config.yaml
n_layer: 9
d_model: 128
n_head: 2
n_kv_head: 1
head_dim: 64
d_mlp: 320
vocab_size: 512
activation: "swiglu"
norm: "rmsnorm"
norm_place: "pre"
norm_eps: 1e-05
positions: "rope"
rope_base: 10000.0
rope_fraction: 1.0
qk_norm: false
attn_scale: 0.125
bias: "none"
tie_embeddings: false
parallel_block: false
init: "uniform"
init_std_qkv: 0.0577
init_std_o: 0.0136
init_std_up: 0.0577
init_std_down: 0.0136
init_out_by_depth: true
optimizer: "adamw"
lr: 0.00202
lr_mult_o: 0.802
lr_mult_up: 0.842
beta1: 0.95
beta2: 0.99
lr_head: 0.00816
warmup_steps: 255
schedule: "wsd"
decay_fraction: 0.806
decay_shape: "linear"
final_lr_fraction: 0.1
batch_tokens: [8192, 16384, 24576]
seq_len: 1024
doc_mask: true
train_tokens: 106700000
steps: 6837
dataset: "wikipedia_en"
Each number is 128 + 24 x the weight over its row's rms, rounded and kept within 0 to 255. Layers, rows and columns count from 0. Numbers have three digits each. The size before them is the row's rms in percent of the matrix's.

# q: layer 6 attention query, 128x128, rms 0.0934, rows 18-34,82-97, columns 0-127
# k: layer 6 attention key, 64x128, rms 0.0917, rows 18-33, columns 0-127
q18 083:139091138131062134108077115108155113124112168146137164167116110147118117113176111155139122108126086169061126124137156125096132123161109153110121127050137123163137128127094125112098109131124129132108070119093140095110128108165117119145097098110139100163122114118130148106102135134155100112116142096084128104127139104167132160140135129101108133101097124110094124124146127153127126125154
q82 094:122130108103123122141170135108111114069139137110116101160129146144117118167160091165114096142189137161123185124137123135124159138106121126122072137131113115110157123118108136089099136147077117188148110120119080129110148138134085116154163104153127132126137146135124151166131157157114114126093132079104126102117090124096084148091123093131133161106131135128118145144146118096119130104160
k18 114:099146129137144111162138167119125116130128113084123131216117129129164112123119122119153141134132161101148072109162145088150077144133115152098123105123170134088110151165099091104142121097106142098154100145145121112102140135134123170150080114103123145148110140111133139099120111106131104128116140107114095155113156137162174150125117172161093128115112149111132117097120152132123171108096
q19 097:102150100123105112179164122158118142142110128102098094124118079085183126202110131107119117100119143109152113131123151128110091150098192151120126172143136143130134151112127153165140088137124145113139132098141145162148139115079133129116139175111107139155097163129116112126124098135100126107136114124136137110118138139134146139166125155103111101118130157123127096143115169132088124197134
q83 064:114173103131122158154163168177118136130168122126134111127127114131147126149104121107131145110117133149177104110074139107108101156168177160121148136151153148133105123149106117106123145093103147133090148126123116137122112117106084157153098163143095161132096106098172108123132107108111111119166116115148150178170153119129122110128100116135164111151127114148170063139141096111135130157102
k19 139:122134122125132171117163116118137157099131158161117104120108144102120134141164159153111134130147115134126156158113107154150191121109148106133135195132138144120128119142118163134115086176135138159090172123102135177141123132127121077110126144195123133133139127130136148151119125157090142146100115181148138096131100130101098105171103130104129110168150169136181112125121151157135113114116
q20 079:166166091107110110130095111125153089140109155166136121133094135143085089093106129109137149120103129087123122067117130123116147126140124075151160078153131098130098157147112153093102105161163084108124153164115100132086140128155191143125140133136126082079109115158135120156130143139131143140139146149113076152133129128122121147127132110134157141135111112182115143124124149130123162130127
q84 090:189155082123115081139102144122163088119124117112098161080096088117099116094118143121128133142149167117109154089125123109126111102130110145118094081124146090120103127106101100109115124098148109107119111155112152106094151091121176160167147122114098089101112142117158152156142119096143112092121145120113135161141084135108142123081100118124136125118136119151114160142133123109149099095100
k20 184:128148137126145134122125150119138116161145119062133142122138126159113136120120088129112140135122148138138103064141106094138089146156109174081103106107131137115115110138135071105115140087153109131151088199186123091124144128140132153111118122111139117117118150117160135120126114081176091131161141113104125161125111096104129159074128126130109092123110083136148147154136111133114126097103
q21 136:137151095122151143137115130104134135134155150125147136124140146155091103085107135131139130145131135112103129097131076120131109120162086117141125096106132146114129095137120072097125175106157090128117129180127106074135126119136167164085119078127117121082136142122153138118118129123161107138120177101077115111107117097112115151072134099126125141125096099166133145114132069136146143085129
q85 127:118140108115157153125119104103130155149159178098149121145137135092117132113126114159141095114142128115125133129109078119121100113125106136141118117120100152116121087138104086080142148103136105161127072181143087099110116099134157137107098115135108102099137136132174192129123128114155123143134163141110099124113097074110125136088143110125122117169077125170111152142135078141110121103155
k21 072:100159126116148130169116092107130125151105117129115151112121121167129113144154142050116131122105130132107129134131141127120088165117143149127127118118179109174112161120154156102126086070111171140134121156128180129129134089158136174121173110084114114132169143169089150147162122123164109123106125134106114126138127163149118147102152122128120180152136156130150131098148162123164140132139
q22 078:111129097133163132185130143114109104148154130111087120110151104126156090138072097136159127132121125136140133119135127118139070092093194157136174142157110118142128138099114163146151139102105118115154155157122116150155146155090151186083131129128118141094133166142124135146163116126164120093116126113140107078135124120138141109099116156142112152146168145170122120128107142139092110159141
q86 119:104136135113132144181109094109151097164164162133096147136134138176098136132101116147134163103141099145104145129111101122108102133132156165093149118134089161160146119103110134042135119106137090155136125139098102162106105120124140147126112139111115110094118126128141154141125118109184150096170136155149141117101132110122130157098145149134155115184147149169159119128148096134111127097100
k22 105:147141118075110117155119083118165141147112152123133103133136118091111100138150157103101108081124117100102089124118129110127159140109119131125131144078151107102120122087130117116105113115172110119138124117120147165179109119101082121089142141140126112114170174128092172135102116143149090135127124129130119106110080135132105141140134132154121123177099156160175115160123166139191142128165
q23 090:132126133159142138057089134120126174088145152127081125112116128121124108154138114153142122101137122140107183106183127149162133102088106158124101161100152144132137103131104064154124079152125116098152119129114113099111156110112110127146109119115133122104126161098120111120134093123133115144133136166068113117117104116154082122088116158144098151116114150117101167130169135131132156121145
q87 106:138110134118115111128151097131153134126126104135167098079088127133143127136152064112122133120155132133144139111162142160166095122110147113089093141097124152107172151131169151166129100165126133145152151105128162152162125112119147141108169138090150110105098128089092130147108115156107116124127100115065071124084096155136143124152118143127153104111174147124108118131128151097129154155148
k23 101:114094132122108104110139128122111112108111085148143155123145166115095165124133112134154128130104101162113109159127110160116112128123118120146120124164145146118159135117118127120164097153059139097142080060123103131109115127125140116142074107146135139128124173126152096075127128158145104121166106087145111091095116180160185116142153126128107121111124154081108107123131114093125126150147
q24 091:146114116131117141068158129126121174126112152110129101131137144143147098108150108151107128145094070126129130126119112103159147110124081134122122147120161153140133135143133131115152134160101116178126112113120123106124128127146095083163069092115110108178133100086132124116124140113143114184127126105119149112120073168131110154142104093101093177128085138125119150075126136153117155150161
q88 116:189138115127100052128099127093176112150088134120140152112104110140156159108175126126135193133127113130150131144153177135174112099133128121109100117115121073117142153119130128127118162158143117149140138141147148170116120134141135121092145119130143090105139139132105153168125140113126149127094136101127112118143104133121144121142097090109159114113180147140141188133111128097146101086122
k24 098:169117117132123052066122141129123123135081122141099136138121157131113128116127120134118162129092115145104099109131153168125145137081122102152110121168143114099115141128130123129115138115127125088161125088143118119095129154110119139098087137147140153119153137133159076122115160113159082139143124105156129155191079164135127124130129109102109116125109130087068127161109119107093114109159
q25 091:159116138091122141101097144099128119137103117144172146146097140111108112089141116150141114126155174132104144109141117140152147151142081130094128125128147128093110159116166148073115127179140125134152162118154118098108172134136127144143098097139108113068109147081165150144123141170145160123077127090135127139106110158124153133136157125129187128136144130143162153149154119107096104090123
q89 121:119107128096156092085112117102151149133084126148125120109115177102102121127153128173101136129159168121079174153149153156159144152120092084075115143124157116113127168131169137128116138197149123142158175102148121124118164130161138135083130096158135095109131139127105104147090132134091147103133107140147148115125120187120120110133118116122152119104139112120138156135111142100123121134147
k25 108:124133169139091090103142152114115107114123128135157117123115142135165156107126135130129134167110145140154146155137165130121119108123109151147139069148095112154138127133101113129139142115094129097146110105147086114075111169128121119137124137079155124115132105119113062126104146108168155099151113070093114150164120136169137183138127126110086115098139113140070152130161080138113130141139
q26 095:105096131167139068098129092137130162125086139156146125128152153169122071101157110161083166137137099155112150133138150125157112111143119164106111118131121106140148114107156121156106165139138115118149136117152125136100112115158100080103139118121179120130129102173123102147075134105119136133149137115069108114101132154136136158097122112116123120115147131143092144125162090104178136107153
q90 121:102141137147144115107124117113111133099146128121135089106137152133104079146090119097125144125105102126141105123144135124125126134092166146052136147159115117115185095129164106145142110161132094125128092112142106130074117125084133146118070118124140186118115110114123160138144098101114135090175134140118056163163133130112131094097147166137121123124138137143100156159142121113108141115114
k26 111:108129120105133130131108116149147129065089134101122104095117104138146141135106146100144123131170159167121130127106108122133101138094139159150121161092182154131118110070120143138114116094084124148179126185133122137138155109117111135135121127099147143142113122145096125097132131154147108091131173142149161078105128114156152096130137185108145105149135176111137125130154135162100092159157
q27 098:115142121118101137173159116123122093121127124090098156134141099121155138145138070108154086142134077169125130094138142145138093142099150139097082115176127106115118123088135135117133119099108139137131091063152152106108123123119146105112125141125110125156072111116131100130149082116139132075118134134165135132150128158139121104133164184147086111140133158120097132152118081138112133135161
q91 120:116113152144112119150139142152116115153129100165081127105161140132180145145131082153145086149125108184117145081177132135136121123134133178074106112112128136147143164104133103119161118129139130142110115148110097106110117138149168174134112121109119135113072092112115137136123135103150134107149130090120130102109159157107129126112136134151085136130120124175146192121108084141122163091138
k27 105:156155079142121093139122152133150148133099118129121094159070090111129148121134141158114141135146123122118129085130148123122143069127126105085140106113138127136117142119131111149154141133131104127146084153095104120116146114122123126125105149137115165137183164144114133164106111105099122149142082138133110078087171136114145143060131106102166119160112152174149146086134132146159146157166
q28 089:114123111093123118125141120129128151147116137169158110171138134125120133078143166149095143150154160106096161082113109137123134119163108118134133129110127181112092144127110122103133135162145113176108137145116113139070176117160154160133113092161134115093096151140145140137098168161165131141130154101127105105108125157098118151106161141133164171129104145171161158143128123108174111115098
q92 108:129096133099119065136085101106158138162089150138096140119102148148099151079124131134143189150142141110057140128141155172147115117159121124138123109128138139119142169106118132136080116145135161139138156133160118184117149108178166165103160086118121099093101143131112115103127150105141166106102139116142164108120139146134126144135124137113135117112141126120168144150101140127159118118106
k28 098:154093165115104074065098106105126106114109111140131140151118144131127147099123145126141174121088097133125135116129133133127130108131142118129137103153111077099159117119127122128130104105144114098149105062129103159107099172101087112081107161125176127105167139140133117124095147127160098089147116093105127148162085123130136128147151113120086138121132114118091129137174086139115162138133
q29 101:123136146107091158164124129128116112148160155090149167092109145160116150092148116083141182112133101106173109071164133133107110103150154126143085127142100091147117116118130127109111090099134157140136075149145159138082098107151122145123097111123153146133122120121112133119140103113142130149134169107122121116107097143155161129111083154163144137130105092161173110153137131165133104150102
q93 123:110127138101099107102134124083157140127106132141165152100110069107160171148137092137139133070193132122145147161100156156092119085109123149140100079096156114150159143085136107116123146119104150145089105142148118116156126100120124072156134155138112135130135102136127147155140083121122114133115137101118167091146104115132122107144107119115098132164095148116131145125137149179125126130134
k29 110:125103092108109063112121179120145128129089117123156094110123172123131113140147094138111131106110105125128081150138167136124157153134128126113129119112069120140141129118142141161078114121114093119142134136088117149118088140112139119123105150158151109167140155120132166191122156062106159145144126129131132121136170105109126108123146105155077107102109115112093131099139131073112128114114
q30 105:084129126138157116128145123145101125110127106142141113147171112135154090135103120157118093115106102127153141158171105091129125068091136187111111150152074126143124113110127094153141131151085121105146126130123084101149089160132125125091080140153163141144158086128127128152116100091132155177132127171095126096147121131153117108103130165119118099105133115153134178121119120152100138121130
q94 112:113107103106110087110066102129133143132093148142136119128136091101148093124164091149110155090168225139117134113134133159152086099146132171115123140135132142152140149143197133141123147146114128127133085099154151144159149107110156114148132166104113160130125143077154131119146134118126138103104152112126124110147099136151146129131139108164135148167141102105149146130144131163139126150132
k30 103:138119101071101124065124139131152129123115204106151155123112160124098189143129119115128168117147120162111121159146125153122162105149115166138131144130122132150150113139148105139170155121105099120119099120116121160141155096134119148108111141108123149128141169139136124134127131103144142113145151070101170104116136135061135102134152116164092134111119117071092100141128138116137141168135
q31 096:148143150140104115121142145147134127116120133144145137135103092097142143146142133086133138118139120118189125120106185134128153164126185126176111124167130094137135127135144124172101135133147141080110121140115185148127126129113108115145154191126154150164112105133117120147119146097080111134146145166160132166154162122124127084157101114157109107141102128109125060134093150118120138163100
q95 103:130142093136164197155162160141114129133186140109148121152153111122103133126126147094097074165106077135157117128103083073104123163147115145173142156125129139111122073129121105128159124106130115119108130144123140095136116113103111130143109123138129126132130136115165149080131144105116084154159146158134147192153119088116111142118093101145132103141092130151122137101138105111129115125137
k31 100:120141140150153205144150118140130160146151125101112113114111132123117135127089119156128124138118163113129141090131086117159132152151129125100117178077132155140101143142129155150107162142153153187102165193121142115160143133137122128148147150144090157145087104135155128165140106162098100159098135171152137120116141104133117134136108151084160095142138114128159113131112162134140106115088
q32 087:152170142113125092103118130156144129139111141137186110144139117133141163187126105145117109107141075138101138107156115140175188174104137090096136120119154109130126118135116116111100113150173140165092093148111099131111122076156171091103143140112126107138088135130160136134160153140145112152134130127167080131102123122123127123123132093106107141125082147142142139129125132142092145144176
q96 122:124098117130086107126118098130083147152099089132136104119155202117183125155148168142148070116124176125105150140148121118129153154070133132121107112155119120133132136127119128108155134150159128145096134118099127127144103102171140133139133104106067098105145147134129108146147177165149139086136108108151117104097104133127140164158149132163106159103114148152137134100158138142101118137145
k32 068:115118119085120135141140127118112134077162128161148143135106088112182055132118157149104138109114173053114123119120106084145120089131154150141096167084163142123161123157098089145113114130070109105106174115140137162127100116094138116135112138133144139142139108109106122173112115126133119145142143113116131151145100115108115141127118120121109170132138135108147109148111101154163160132142
q33 081:144105130146139148125125135168140126114108171150150086129134174122123105134122101133137141139110115119164112105118089109123167077149133111116140135144108122122128106151123187179115151106140140123148141112138089138182103175132115123085086139136096129118148102178082132189110108123121132099149098125115102146108165132142147152136108132099104147133131084073127136113109137146136070138132
q97 100:148113168140106120121122111112107126111175119137115124128096098105072098124091092128099146114130072089106144105186142152113140116113144140098115123150173123114084141112130153171112124112134088164152168121119117135153158141101098059142075123097108146103164130131129141144111138118135141161172149133093130115115126140140146115099113161119112131102109121084130128117114116149089136152142
k33 088:145110115111119137152125094164107114092141183118118168121080117139133094098106131124143106135152172126146116102156125104147119104120136117127094130093149146137113149104130093129085147111157085128093112172168119133114083118104175160125073152102123145119078129101149149104152113159126091169146137097126139121166180112111128135129107141119120132126151152100126119149113076126125126155102
q34 077:099094146138128137096123111134145173156162097126125092180121120124127180132143164120130131097122139190091111118151142109137137183137139137087100108119144160152156122112098132089133126136112128157131118152101132151097142101130090103118144114131134121152117088105159132092177124154097072108129155145102153111110102136152120136133090154076143092114129134151116101151162138132146133132164